Each number is 200 + 40 x the weight over its row's rms, rounded and kept within 0 to 999. Layers, rows and columns count from 0. The size before them is the row's rms in percent of the matrix's.

# layer 6 MLP down (transposed), 512x128, rms 0.0842, rows 149-176, columns 0-127
112,257,157,161,225,246,296,243,210,199,144,239,190,208,267,221,143,182,237,215,225,216,98,264,202,231,157,198,270,219,186,241,132,200,208,220,234,153,126,143,231,222,257,229,266,246,242,215,171,274,129,247,219,205,148,225,270,197,231,221,191,187,210,140,193,224,225,171,195,178,145,193,221,167,172,234,154,167,189,150,209,176,215,212,204,196,188,176,164,225,227,289,176,165,189,213,188,161,232,244,229,199,209,170,200,183,218,253,265,243,206,163,150,115,194,187,207,259,186,290,217,190,182,318,160,213,201,215,194
089,165,196,180,258,270,173,188,266,216,175,188,154,222,131,118,271,254,258,246,192,201,104,160,201,160,181,188,170,200,156,185,177,206,239,248,178,160,208,215,124,243,183,263,269,203,188,218,121,155,229,179,190,170,197,201,168,134,148,137,208,212,246,203,207,191,207,180,242,201,202,143,251,120,187,131,204,184,237,187,207,232,219,239,219,196,233,196,218,264,157,192,205,193,239,242,151,169,120,175,137,271,101,150,269,193,198,207,136,246,238,176,190,166,241,198,250,161,217,190,267,184,217,222,179,164,193,190,168
094,198,158,159,188,238,275,231,279,178,222,221,254,218,205,221,212,118,242,129,186,221,182,167,249,127,197,250,200,241,219,186,228,268,231,237,198,190,229,121,269,203,211,254,197,251,181,229,215,232,203,195,224,189,150,226,222,212,128,242,230,190,155,127,170,266,151,232,215,163,192,197,165,184,166,203,235,211,159,172,270,154,212,177,176,152,154,233,155,197,171,265,203,200,196,145,220,282,199,224,221,153,196,184,252,131,197,198,262,209,152,272,141,128,145,217,220,136,113,155,135,240,210,249,215,231,189,217,208
097,206,214,250,180,204,271,84,265,176,245,331,209,173,173,195,232,156,235,162,255,215,145,204,218,155,221,183,222,180,159,178,129,152,202,271,143,181,181,231,164,176,224,160,208,211,172,213,148,191,229,174,241,115,164,238,136,195,195,133,192,184,200,242,193,209,211,210,172,246,204,127,183,197,181,176,243,156,165,219,235,179,170,101,163,175,260,196,197,164,190,141,212,178,183,212,187,235,234,164,270,229,220,190,221,242,203,217,211,192,331,170,203,190,237,194,238,253,180,179,134,220,154,210,136,235,229,211,178
092,198,168,155,233,223,202,194,254,254,199,261,218,269,204,208,115,289,165,91,213,171,162,217,205,168,190,200,174,223,246,253,227,195,175,129,205,195,203,244,215,178,237,231,249,239,225,211,190,180,173,198,197,270,144,208,183,233,199,225,140,230,155,220,231,181,210,227,202,256,140,232,115,130,205,188,218,194,194,211,184,195,173,274,172,174,175,222,189,160,242,227,218,123,277,158,170,191,230,199,156,226,250,151,266,156,220,241,110,235,204,191,209,235,133,145,108,206,195,218,261,209,211,305,215,189,229,226,176
100,230,192,257,175,207,194,183,128,112,216,152,214,178,165,173,269,93,185,206,187,190,124,146,241,186,281,214,239,226,139,214,125,221,218,184,245,185,265,194,187,193,202,165,280,253,167,234,239,159,197,186,172,103,227,189,199,230,176,193,190,224,198,244,230,139,200,271,199,232,228,160,194,168,244,149,222,218,183,207,270,185,240,159,176,250,185,198,266,239,237,234,159,228,218,240,174,177,207,155,166,306,242,193,215,258,170,175,238,194,177,157,167,194,168,167,263,178,174,240,175,193,227,204,158,183,267,183,116
103,220,210,148,208,275,173,234,168,234,269,110,218,240,222,170,224,240,260,204,183,133,167,151,182,155,204,206,164,266,194,167,216,188,240,133,243,207,241,151,201,164,235,225,186,175,183,180,171,221,243,194,244,180,211,159,217,229,253,165,254,281,197,253,217,231,120,249,148,182,221,205,244,180,211,295,172,199,246,226,168,139,206,200,196,221,137,216,276,151,118,283,224,256,226,193,186,183,226,196,194,268,216,199,202,203,216,228,176,271,236,230,149,179,178,181,170,176,262,240,310,266,218,200,206,248,177,187,173
098,194,172,168,253,173,183,203,276,293,169,127,222,240,261,226,214,258,157,187,261,204,191,191,216,160,203,290,198,234,231,183,91,203,180,225,149,169,231,207,219,239,172,182,180,215,253,154,184,209,232,237,150,153,185,128,154,201,207,211,211,106,197,190,226,235,172,221,270,197,211,231,234,202,229,145,206,217,229,215,210,185,184,179,127,248,232,112,174,234,95,172,199,237,236,157,207,155,241,163,205,154,175,230,184,203,253,228,259,240,180,152,204,147,222,192,180,209,184,218,135,215,178,239,226,226,182,88,143
123,156,260,181,158,202,243,132,222,234,126,211,188,202,207,207,239,138,242,265,229,216,220,185,150,169,230,225,202,217,229,229,184,186,226,191,172,142,134,174,230,238,250,222,172,191,286,171,201,235,222,232,144,206,178,167,224,198,191,139,219,99,159,174,115,228,188,200,166,191,216,120,180,243,253,201,179,141,135,235,285,216,184,204,211,177,275,248,236,192,168,313,252,162,278,220,190,248,222,122,229,148,243,266,215,198,244,233,216,188,186,203,234,252,162,194,189,211,160,172,172,210,215,206,192,195,127,215,142
100,224,223,220,206,193,251,190,188,149,299,201,132,151,251,184,188,205,84,271,215,175,201,227,250,209,204,142,233,180,184,266,193,144,181,165,219,211,129,213,249,196,235,184,215,163,164,256,177,156,148,212,246,199,211,176,214,218,207,187,261,196,197,232,209,264,164,229,252,276,189,263,192,263,173,203,162,250,247,211,128,219,134,180,150,190,113,216,189,190,219,226,213,182,131,192,220,181,220,204,251,211,185,335,194,194,245,175,266,278,140,199,203,209,226,141,198,239,162,178,154,204,228,227,207,185,243,219,160
097,209,215,233,177,219,122,204,231,194,244,260,238,238,102,190,173,186,205,166,234,214,145,162,171,208,231,177,253,142,180,257,188,221,135,220,219,264,165,122,146,114,155,142,268,171,154,216,216,210,206,179,206,94,184,161,222,176,185,114,202,155,174,235,165,190,205,223,236,218,209,145,217,260,118,182,153,189,178,213,151,232,186,183,165,159,212,194,251,197,244,145,106,193,163,228,207,213,127,236,182,234,221,142,236,204,188,187,192,177,221,252,238,179,201,235,211,184,282,190,225,164,160,190,165,196,148,117,157
090,175,87,197,218,237,230,244,203,171,221,270,222,153,181,202,203,253,318,212,203,271,183,174,155,164,214,223,235,157,231,196,229,140,217,156,225,217,114,188,183,272,213,165,186,162,210,172,155,189,239,286,181,181,186,139,149,181,226,167,252,228,234,195,138,141,155,173,184,188,105,197,143,193,226,109,237,209,197,194,202,217,187,243,190,243,196,207,274,160,169,197,207,199,207,193,144,227,147,188,149,192,188,205,147,252,260,195,231,247,184,236,199,179,149,145,122,211,244,244,180,131,151,198,151,233,209,191,193
091,174,176,246,206,217,225,210,232,125,217,175,185,229,120,205,169,280,247,156,230,232,121,301,234,223,148,209,198,227,173,205,265,260,156,144,191,167,227,192,253,303,298,166,228,205,201,168,124,159,178,158,197,231,163,181,168,263,220,212,205,132,200,180,198,169,258,144,242,165,158,180,209,223,269,161,178,224,193,173,114,206,262,266,233,189,166,205,264,151,222,224,236,224,208,217,218,190,220,218,152,172,241,194,181,203,197,206,212,225,228,130,213,211,177,197,139,260,170,195,196,152,220,272,246,155,209,160,179
109,153,146,156,206,218,202,190,171,200,240,133,263,291,159,267,161,231,166,203,211,204,232,158,186,249,173,174,214,183,214,218,294,251,180,230,194,169,255,187,126,143,205,203,215,232,129,134,199,232,152,209,254,225,166,149,242,197,263,222,176,168,137,132,160,210,171,213,232,223,240,184,237,257,225,153,231,265,143,228,285,185,233,132,177,226,145,161,225,204,138,214,206,210,263,163,247,290,166,244,260,188,195,175,187,182,209,184,198,139,247,241,213,210,146,142,216,246,154,229,213,251,220,175,207,187,174,240,224
098,216,177,273,165,230,269,160,246,182,224,177,257,204,189,245,239,172,173,233,180,246,132,211,180,163,217,185,102,166,208,208,219,163,175,224,164,175,166,192,144,184,187,243,226,211,185,100,248,193,212,159,319,174,221,174,245,212,183,184,230,190,222,192,198,167,165,222,173,179,278,213,202,216,142,209,99,233,169,133,234,185,143,157,195,208,244,87,188,174,154,158,170,184,211,181,181,259,132,129,280,179,185,224,220,180,220,187,231,165,241,211,229,173,165,203,209,245,211,174,221,201,263,185,207,130,178,273,139
092,180,215,245,239,218,164,183,232,250,196,234,115,167,215,178,172,299,211,172,124,181,204,146,159,125,209,264,231,166,260,228,141,102,181,188,188,269,240,180,148,243,137,215,189,226,174,269,169,238,210,186,233,189,216,250,237,147,209,212,244,172,239,201,194,204,213,251,181,153,202,205,223,226,230,146,172,175,306,204,112,226,210,187,253,205,144,164,212,202,171,233,259,163,171,218,147,178,201,134,157,213,169,194,221,97,243,185,236,176,249,155,180,146,206,176,191,186,214,165,214,184,194,152,186,143,229,127,203
090,180,187,270,224,177,106,184,247,219,275,196,170,205,207,156,193,246,183,227,160,257,235,211,124,187,153,185,219,182,235,193,271,208,139,268,156,232,191,243,196,207,156,136,231,252,152,266,206,260,237,162,230,167,142,239,247,201,221,191,237,208,221,202,237,109,200,148,211,205,124,122,211,223,257,213,161,168,203,215,172,155,194,201,218,275,192,156,157,101,206,184,147,222,115,199,193,177,155,187,186,229,219,153,197,236,233,183,247,205,278,198,248,168,162,145,196,146,222,222,273,254,230,218,232,227,210,220,216
096,202,176,228,292,187,249,155,144,198,192,207,223,227,226,233,150,204,171,209,258,219,183,269,201,256,117,185,175,177,177,186,172,216,167,242,191,171,211,217,179,230,203,176,203,200,250,156,201,264,223,209,246,214,101,183,273,172,226,218,112,227,147,254,227,154,183,225,146,186,213,233,150,246,247,252,276,258,200,162,169,275,242,277,262,150,232,267,132,227,208,186,181,192,193,175,259,140,243,217,151,242,205,135,224,117,170,156,185,231,206,208,237,171,202,110,175,174,175,167,218,219,167,234,211,189,245,185,224
083,145,254,257,203,90,176,260,304,216,201,153,259,192,203,205,195,212,198,169,197,195,152,178,161,141,207,193,143,161,181,197,205,204,175,225,202,273,254,170,251,209,160,181,186,230,124,166,310,167,219,230,179,223,227,207,247,202,215,246,218,271,156,260,213,203,274,228,200,193,199,124,281,197,116,223,201,204,172,240,163,236,172,190,179,149,209,181,248,216,213,123,185,237,225,211,217,266,189,248,210,212,174,229,225,235,213,175,188,296,183,183,221,215,207,178,193,135,168,148,199,235,193,272,248,160,242,260,187
094,182,249,191,237,142,144,186,210,241,218,227,159,177,165,212,227,283,200,208,240,196,152,217,212,204,240,166,206,179,170,213,147,279,212,271,207,217,227,256,204,206,159,191,206,183,160,183,251,203,253,202,189,217,241,195,197,171,186,186,233,194,231,239,161,224,232,115,267,217,202,197,234,212,206,225,263,212,73,243,121,156,166,219,122,143,284,177,164,228,215,188,185,208,202,255,157,259,161,250,115,178,150,160,194,239,275,201,226,250,238,207,200,180,235,221,227,218,103,235,168,177,164,194,284,164,274,184,233
084,211,149,192,243,250,170,142,209,259,267,149,184,225,192,149,257,109,261,147,220,170,200,215,187,172,195,181,212,178,192,178,214,233,180,205,166,176,209,189,219,248,137,209,246,188,184,165,181,202,223,169,284,158,224,163,186,225,180,180,247,172,168,155,207,334,213,212,217,227,283,151,164,201,196,199,238,156,218,216,139,205,161,203,172,151,188,240,219,213,161,262,244,228,234,219,181,245,115,157,152,208,188,249,170,235,196,192,193,147,173,237,215,223,230,228,137,214,297,204,187,146,176,171,163,205,61,145,179
123,165,230,254,107,176,174,208,231,180,175,182,141,163,206,191,276,183,171,259,211,218,151,189,179,170,136,184,259,155,254,216,118,184,189,212,121,195,178,205,244,246,146,158,173,126,206,253,127,190,264,155,199,186,257,197,170,174,190,172,184,169,133,229,200,176,189,291,178,193,272,161,129,129,213,212,204,171,188,249,223,144,250,176,156,264,199,203,239,220,249,246,206,148,213,182,189,200,185,221,252,200,130,266,197,219,230,156,129,186,172,202,268,198,217,216,196,237,262,155,222,181,123,207,243,211,145,183,202
109,175,224,231,118,191,186,158,236,266,161,280,191,239,174,206,197,145,249,153,150,185,232,200,181,192,185,196,213,207,174,167,179,183,202,198,231,138,190,123,182,201,172,220,144,222,248,126,329,229,233,166,204,250,175,141,247,170,137,219,154,191,125,244,214,227,231,185,236,205,231,253,265,231,169,176,216,227,159,152,238,169,179,187,207,238,135,184,183,234,155,162,144,242,250,154,196,255,258,184,149,154,197,183,190,225,217,205,182,286,270,199,204,197,143,153,188,221,105,186,151,149,208,173,207,274,161,216,199
108,179,142,185,263,218,212,212,215,284,240,245,178,154,226,215,228,171,249,178,135,192,131,197,228,221,169,177,228,288,208,149,156,172,169,157,220,188,174,184,185,258,216,176,165,147,152,157,159,143,198,251,289,203,163,178,238,229,147,205,202,159,174,146,193,214,110,270,258,220,270,259,172,256,142,213,189,184,191,150,238,144,211,245,185,178,190,170,240,246,152,284,191,190,239,139,234,288,167,177,261,168,180,199,254,197,156,232,189,201,221,229,179,218,161,197,183,229,205,265,165,202,182,192,139,263,199,186,263
092,180,176,252,210,176,126,200,237,208,247,249,178,164,186,183,182,217,116,258,212,129,131,159,261,132,231,262,175,193,173,199,163,239,220,198,166,219,200,247,245,237,262,190,268,126,208,230,216,202,252,214,173,245,191,168,233,167,233,185,174,147,186,283,149,258,196,193,306,178,169,211,173,173,272,143,183,169,207,198,121,224,164,158,145,224,253,108,190,254,184,230,220,199,230,209,182,185,188,185,191,206,171,172,198,211,158,143,198,208,194,137,185,221,217,235,170,178,134,154,246,247,151,142,247,165,278,175,179
110,205,201,216,190,209,206,184,225,250,157,231,209,141,185,180,166,152,206,137,170,149,169,165,213,184,220,206,228,165,213,190,211,150,183,238,171,113,241,147,176,130,188,243,219,233,207,169,222,221,192,268,237,187,192,142,216,206,205,234,166,252,164,184,219,229,140,230,208,221,322,220,150,221,182,164,222,222,185,146,227,252,269,242,191,158,133,217,252,250,263,161,195,243,259,134,189,272,202,143,215,184,215,215,176,182,229,136,168,127,111,181,202,152,143,186,259,227,143,100,178,147,193,194,184,208,106,200,194
103,205,191,207,207,135,201,160,213,284,192,239,215,181,182,193,158,243,153,204,219,254,207,215,171,158,221,253,217,141,222,156,210,219,298,190,206,169,235,117,281,179,66,170,201,207,175,189,181,270,137,202,240,200,182,177,241,185,188,233,164,158,194,245,209,175,162,171,312,191,211,287,271,166,152,228,190,150,259,133,236,197,144,211,260,173,185,147,246,211,227,192,175,203,161,207,140,177,204,210,188,209,231,205,213,218,141,213,178,168,199,183,180,192,194,253,212,248,194,152,201,192,128,257,206,242,187,231,302
097,222,222,224,92,193,210,203,146,234,206,176,207,234,251,155,167,177,187,249,234,240,119,139,186,208,271,218,231,150,233,227,140,206,172,225,250,174,210,194,160,209,283,191,261,153,212,196,176,171,203,132,295,104,157,216,218,219,178,228,164,158,220,242,235,230,187,119,184,212,213,158,184,244,191,245,212,193,226,206,231,186,210,200,176,168,203,274,211,153,171,147,188,230,215,175,169,187,184,152,148,275,200,258,235,144,232,239,246,162,254,222,222,249,202,139,209,134,230,224,136,184,229,261,159,219,268,247,263
# layer 6 MLP up, 512x128, rms 0.134, rows 150-176, columns 0-127
099,193,228,178,194,219,169,301,249,161,174,225,183,170,245,242,233,199,255,183,169,193,211,188,190,175,134,178,209,212,194,145,152,193,159,156,209,175,133,260,220,206,171,193,171,109,181,167,195,191,226,225,223,245,227,121,146,189,125,163,261,306,146,230,230,230,269,232,217,193,193,227,189,191,258,204,188,210,257,189,241,231,194,92,210,146,128,221,179,149,171,222,173,196,172,167,277,195,177,125,217,194,165,222,245,148,190,238,243,208,285,228,186,200,244,253,132,181,240,223,232,218,153,191,191,147,134,187,238
098,190,186,140,219,221,180,162,139,237,237,230,199,172,180,193,198,187,191,207,231,146,175,232,246,264,244,213,218,242,212,174,127,172,221,198,90,253,215,292,245,207,210,199,216,155,170,181,169,155,240,209,183,168,223,217,166,182,122,222,219,239,203,202,179,180,223,233,148,117,256,252,163,165,237,235,327,149,170,221,208,229,282,161,181,263,233,102,213,165,242,158,175,157,172,159,259,166,298,247,210,240,146,229,190,222,180,183,197,167,238,201,207,224,208,188,236,256,205,165,209,226,133,220,194,200,185,230,138
098,251,175,126,245,182,247,254,174,188,225,159,137,220,209,221,221,208,228,159,144,180,199,203,161,237,167,259,149,140,220,222,143,243,196,179,170,163,247,247,218,190,172,165,132,161,207,147,230,214,148,155,237,264,271,180,196,213,202,240,202,254,177,163,199,200,204,168,225,241,240,205,237,244,210,259,199,225,248,183,207,186,178,143,196,278,130,168,197,134,279,197,171,227,286,208,195,147,145,176,210,145,191,178,186,213,261,267,210,216,155,191,247,262,260,155,177,193,194,246,262,184,270,165,147,99,243,231,187
092,172,235,200,228,157,188,199,119,249,212,239,142,180,181,203,331,143,219,192,244,201,191,116,177,160,157,188,187,154,153,225,147,219,188,248,270,195,177,207,212,226,230,236,205,239,238,201,162,172,171,256,154,154,217,181,176,198,213,193,218,259,183,191,199,198,127,222,208,122,297,164,178,233,214,271,249,229,202,167,308,191,217,244,217,167,260,177,174,244,218,180,251,139,205,221,273,210,113,166,227,178,213,246,209,137,134,177,210,147,182,240,224,224,196,137,185,161,254,208,260,168,203,202,242,191,161,213,189
100,200,208,178,171,204,200,238,220,192,226,178,196,197,200,256,242,207,204,172,166,167,161,197,184,240,194,181,187,161,185,151,194,203,189,185,227,204,120,159,166,139,195,228,160,162,168,178,152,193,202,196,169,179,205,241,207,128,245,196,214,214,215,203,149,230,213,221,173,94,217,189,154,204,204,172,218,256,204,163,222,237,218,189,208,123,200,183,237,92,213,202,208,120,179,248,319,240,172,161,230,197,249,285,122,219,176,169,207,181,248,246,137,235,245,234,72,128,205,223,189,228,267,147,250,97,210,239,232
101,247,211,129,181,150,174,204,99,191,173,177,243,203,189,224,245,205,174,177,178,136,189,215,206,248,156,243,208,242,178,177,176,163,142,118,100,187,150,268,182,204,204,235,258,125,128,191,201,133,139,243,207,259,225,225,206,210,144,278,185,221,184,186,176,244,239,155,250,197,192,288,197,177,213,166,171,253,240,217,199,200,194,202,226,225,229,170,239,215,262,195,210,148,191,176,228,204,291,200,230,174,271,202,133,248,233,231,214,211,229,268,188,268,146,197,155,243,201,224,156,268,237,166,170,229,152,187,186
096,182,181,174,246,197,244,234,218,194,280,208,195,170,266,197,196,146,219,136,222,195,250,193,213,237,213,190,210,200,219,206,191,183,188,162,175,276,221,281,145,159,144,191,206,227,181,173,170,190,257,209,154,282,191,188,220,187,135,136,213,238,184,174,226,154,258,230,230,248,245,83,208,220,189,183,250,234,273,126,224,192,285,224,181,174,202,179,287,162,200,110,145,192,230,206,201,151,151,255,261,181,203,164,181,137,181,211,229,220,153,253,158,277,205,261,138,212,207,165,218,183,201,178,177,129,228,244,203
111,208,228,176,181,249,222,254,186,214,266,225,150,226,200,211,210,202,235,213,226,179,193,195,182,204,184,264,85,196,238,184,195,218,170,146,223,243,201,237,185,154,241,192,194,144,213,244,195,169,233,191,208,169,265,200,216,180,199,154,253,185,154,169,216,275,170,98,166,235,242,190,216,271,194,277,235,270,126,244,239,129,211,226,183,246,202,222,233,159,227,199,205,196,217,190,289,143,240,192,204,160,212,247,173,235,155,278,293,121,275,277,238,223,240,188,178,227,228,164,201,269,256,206,214,151,171,201,225
097,216,259,133,260,227,184,214,161,193,199,213,165,149,204,208,240,221,160,103,171,212,194,230,246,258,205,144,228,258,228,206,130,188,189,179,217,243,194,209,204,183,242,290,223,200,173,191,170,171,266,157,231,256,164,132,203,165,258,221,221,194,183,219,94,204,217,138,117,103,262,175,187,117,195,235,241,188,174,225,210,202,161,204,204,139,234,208,237,180,200,150,224,204,225,177,206,269,199,215,206,219,184,240,206,172,212,236,183,162,233,241,184,201,197,268,210,182,299,202,264,227,194,287,247,139,249,188,259
104,240,205,204,218,180,248,163,173,164,222,146,241,151,261,273,206,124,172,215,168,197,179,151,250,227,174,181,248,185,220,188,167,171,169,212,154,187,162,235,156,132,167,289,234,202,233,106,216,224,226,172,127,203,169,139,237,212,240,196,277,240,278,183,218,160,161,146,226,160,227,237,123,159,179,156,205,213,169,209,184,210,216,218,286,135,206,244,183,186,210,188,194,101,145,216,211,238,232,188,235,207,242,240,153,254,202,276,205,168,166,249,203,278,212,179,153,201,131,141,257,249,194,193,232,212,180,222,195
095,219,248,205,219,241,179,212,193,163,199,211,205,144,163,196,291,224,134,184,183,121,215,248,201,230,243,149,132,166,211,180,157,238,215,236,148,140,206,215,209,163,222,117,164,156,238,179,233,177,271,213,185,187,212,236,212,107,210,198,243,207,198,133,262,251,223,147,186,242,202,243,232,182,174,215,167,217,121,157,250,237,224,187,241,129,189,242,143,249,215,221,204,118,245,231,180,130,201,196,188,148,199,235,173,216,153,237,251,194,218,245,186,184,153,263,131,213,193,175,192,257,229,111,173,142,235,279,223
096,204,235,209,199,166,177,238,140,207,223,253,201,192,148,196,258,108,146,232,173,192,183,209,183,149,193,177,146,140,204,258,162,166,200,240,211,230,235,232,161,196,194,227,141,153,249,222,227,158,237,252,181,174,230,135,249,150,260,233,200,160,207,133,191,223,260,200,188,129,267,229,239,162,164,235,194,244,155,133,215,276,188,217,231,136,218,167,154,241,188,195,125,165,212,274,266,239,207,222,196,202,133,275,158,253,265,215,286,164,220,208,201,152,261,241,162,180,183,240,161,208,165,129,201,209,191,193,166
102,167,238,167,317,238,170,178,124,121,194,167,274,145,210,217,262,171,209,167,175,251,194,224,157,210,207,181,197,243,256,209,172,133,248,171,191,214,178,271,176,225,162,255,193,226,225,195,177,185,154,215,183,167,245,225,118,215,220,160,184,155,230,207,266,127,207,147,256,172,239,229,167,258,219,157,225,244,193,128,187,228,198,203,174,249,209,126,199,189,218,148,142,223,182,167,146,275,234,231,218,115,197,213,228,187,296,211,226,124,242,174,162,228,222,234,165,175,223,182,253,223,225,187,154,184,188,239,225
103,251,183,109,228,207,176,235,203,212,213,297,187,192,232,211,219,185,212,207,218,184,179,218,168,152,148,240,208,285,154,169,146,199,233,96,186,201,150,257,214,198,185,241,191,184,138,205,163,172,218,164,142,243,249,214,126,216,196,204,184,221,137,156,122,168,199,188,244,226,231,126,229,175,256,247,234,224,139,177,186,222,194,281,150,160,173,137,133,171,204,194,146,184,150,158,206,240,233,102,167,213,243,210,209,261,187,244,208,200,281,221,196,148,222,208,211,180,255,286,191,205,182,224,180,180,140,180,248
098,267,171,213,215,132,267,234,157,172,232,238,131,178,157,203,208,212,178,264,228,190,244,184,212,230,206,224,214,244,179,242,247,213,203,178,159,246,214,179,253,186,223,159,226,166,174,241,197,108,284,223,216,180,211,239,161,148,189,192,209,283,251,266,175,174,145,223,150,272,227,208,263,241,168,250,168,230,170,198,179,155,218,228,170,162,200,159,224,151,234,175,191,190,194,241,242,216,204,202,240,230,269,216,122,176,229,320,257,121,202,178,149,186,105,199,287,239,225,208,202,161,198,176,172,167,201,242,232
093,246,164,222,160,262,187,186,151,228,217,176,245,155,221,238,260,231,163,178,184,258,197,231,165,160,143,194,195,285,247,147,188,145,191,179,210,254,169,226,215,164,178,153,211,181,253,200,204,165,183,231,163,172,247,235,153,160,119,258,173,171,189,136,189,236,254,137,185,181,257,140,206,202,229,323,192,232,137,218,213,270,276,235,254,169,263,236,199,232,187,149,218,143,170,263,160,276,181,232,221,192,220,140,187,210,202,221,246,178,187,221,131,207,147,215,193,177,180,195,182,220,201,175,139,177,221,273,263
101,205,142,228,216,224,213,278,175,199,181,154,216,160,152,172,261,205,241,118,278,190,252,164,134,168,201,172,139,239,196,200,161,171,139,210,254,212,200,179,237,175,182,232,280,162,251,173,232,163,204,156,193,202,239,174,255,201,246,262,251,258,196,178,264,192,174,251,131,242,221,215,175,187,189,237,200,236,208,245,187,201,184,279,216,139,175,105,231,154,130,177,128,132,318,185,207,194,169,186,253,186,200,176,141,236,216,179,229,151,166,266,161,190,195,204,182,224,210,218,240,161,197,172,259,188,149,220,189
093,164,163,92,215,307,151,206,176,208,233,205,163,124,170,152,202,216,198,216,198,177,187,180,187,220,182,150,258,261,207,221,152,122,201,236,175,126,187,209,243,232,252,174,278,142,195,208,172,151,169,196,156,209,185,220,178,208,255,208,201,207,205,169,136,159,213,243,157,131,208,247,96,215,203,244,224,203,166,167,217,179,255,227,224,212,223,215,248,121,205,208,194,179,219,212,223,212,223,190,197,273,189,192,161,230,227,156,271,136,310,188,191,216,267,189,169,225,261,262,223,254,164,158,197,249,177,175,149
096,197,206,189,204,202,148,203,187,232,168,194,199,148,207,236,280,203,173,170,222,102,226,230,256,194,196,219,229,262,206,214,153,158,130,218,244,179,219,193,190,167,189,228,190,117,222,218,141,212,174,189,115,192,253,288,212,197,186,214,205,219,192,209,245,215,250,222,110,224,213,180,137,217,166,196,291,215,235,202,167,168,245,202,259,220,184,174,84,211,133,235,169,200,216,226,159,218,135,193,183,265,163,236,165,193,214,190,225,135,159,228,202,290,241,207,211,193,203,289,295,219,168,143,230,168,175,277,198
091,248,216,214,179,249,293,195,149,156,221,241,233,188,143,236,185,199,162,239,206,145,225,193,139,279,182,215,276,243,222,185,184,127,220,206,162,265,143,226,208,197,180,181,282,170,177,179,166,206,147,246,173,238,181,217,192,211,262,210,207,212,237,189,252,98,300,145,129,136,147,214,205,252,224,252,208,200,243,167,192,188,203,230,219,166,176,224,150,233,217,161,143,166,233,223,188,190,236,226,275,117,237,200,199,192,238,229,237,168,205,148,261,186,157,201,246,189,157,160,170,280,251,191,210,220,234,231,250
106,230,165,172,219,228,220,196,189,235,220,226,200,164,155,226,253,92,122,201,190,193,208,180,186,242,182,173,226,249,274,135,169,252,253,218,129,236,137,215,184,195,148,140,224,197,160,209,180,155,193,187,126,250,242,181,155,199,250,160,169,231,237,169,203,199,221,133,227,237,263,204,250,190,188,229,290,247,185,217,255,168,222,193,125,193,216,196,217,260,261,176,215,199,218,185,136,236,248,194,194,182,247,289,207,199,230,244,232,145,282,237,212,228,192,254,241,203,179,180,268,236,272,254,216,108,184,201,191
103,178,232,172,272,188,239,196,186,173,273,214,102,177,162,223,254,240,199,183,201,167,288,319,241,204,186,221,125,167,224,174,167,260,209,230,232,246,217,159,213,222,256,172,120,203,181,200,156,256,159,268,194,208,283,198,276,117,195,195,187,155,200,91,192,209,119,198,195,202,239,231,265,195,203,198,245,209,185,219,207,206,223,238,169,210,180,165,220,184,165,205,201,165,235,198,192,142,153,226,211,201,192,191,166,228,176,256,244,136,196,248,259,188,231,242,190,181,167,157,174,136,260,189,224,127,207,229,168
102,185,253,158,218,169,225,130,160,186,202,175,221,187,194,189,218,180,200,214,302,203,223,237,182,207,260,182,171,282,227,138,154,162,101,204,175,203,217,245,235,214,191,250,214,230,224,229,161,215,232,192,169,193,200,229,198,257,203,223,142,234,154,169,227,132,220,108,190,137,215,174,138,241,253,158,286,182,189,171,240,192,164,203,175,301,190,141,161,170,189,146,137,179,178,116,217,176,182,194,179,200,235,241,198,192,179,228,279,116,266,180,185,247,238,273,243,187,213,166,218,252,178,211,150,188,238,260,209
094,224,200,212,213,283,195,206,193,122,241,153,156,161,107,141,205,142,171,192,220,174,189,218,197,223,104,170,238,259,223,219,224,288,233,248,206,145,184,173,211,217,124,181,218,226,231,224,170,129,150,225,161,207,200,154,272,203,156,244,185,308,259,184,156,198,203,210,148,198,215,149,216,218,201,283,235,304,118,185,269,164,245,180,201,181,199,156,221,168,212,195,232,183,179,192,241,185,259,158,285,219,260,183,171,224,265,171,224,181,203,183,194,214,173,187,183,159,214,252,153,210,176,170,181,208,215,197,240
102,215,176,100,178,259,194,219,233,202,297,174,133,231,198,196,244,157,195,155,215,175,199,254,209,261,249,237,200,127,204,131,146,206,154,220,165,148,170,212,218,229,163,236,170,167,156,157,150,145,224,222,256,201,209,233,202,182,195,233,220,279,235,128,179,213,196,163,199,186,188,268,199,205,288,218,190,228,179,237,205,240,228,156,262,173,197,219,171,174,226,154,264,212,204,255,226,185,165,193,238,231,192,275,195,233,142,216,284,143,189,200,140,291,217,244,249,167,169,186,175,243,187,220,255,161,142,262,249
107,164,220,150,202,184,186,240,158,210,161,95,157,194,189,218,186,202,185,132,288,189,219,243,219,200,269,212,116,173,200,104,167,168,169,250,247,178,187,227,261,166,220,214,161,160,240,175,244,204,149,163,168,178,246,264,184,117,222,142,169,201,204,94,187,170,214,155,121,198,217,196,219,214,196,221,225,209,172,220,195,231,222,176,164,176,248,172,134,154,203,119,192,179,156,243,235,153,177,205,257,157,193,236,126,199,270,232,237,194,220,226,204,263,201,257,166,212,195,186,233,259,250,164,262,142,171,210,225
102,239,175,208,212,199,206,169,204,243,178,218,133,169,252,251,186,176,85,113,242,163,214,222,184,224,246,272,164,207,192,169,179,136,145,187,206,181,138,194,221,179,202,258,178,166,219,130,163,157,163,194,198,233,219,191,194,217,223,198,183,201,329,225,115,189,262,187,188,182,197,155,188,225,197,230,192,236,230,215,197,235,222,284,256,101,204,217,255,150,162,160,173,148,203,229,178,192,194,242,197,221,171,231,148,187,168,228,237,206,258,295,140,211,205,206,142,239,244,200,159,198,245,169,294,145,187,225,206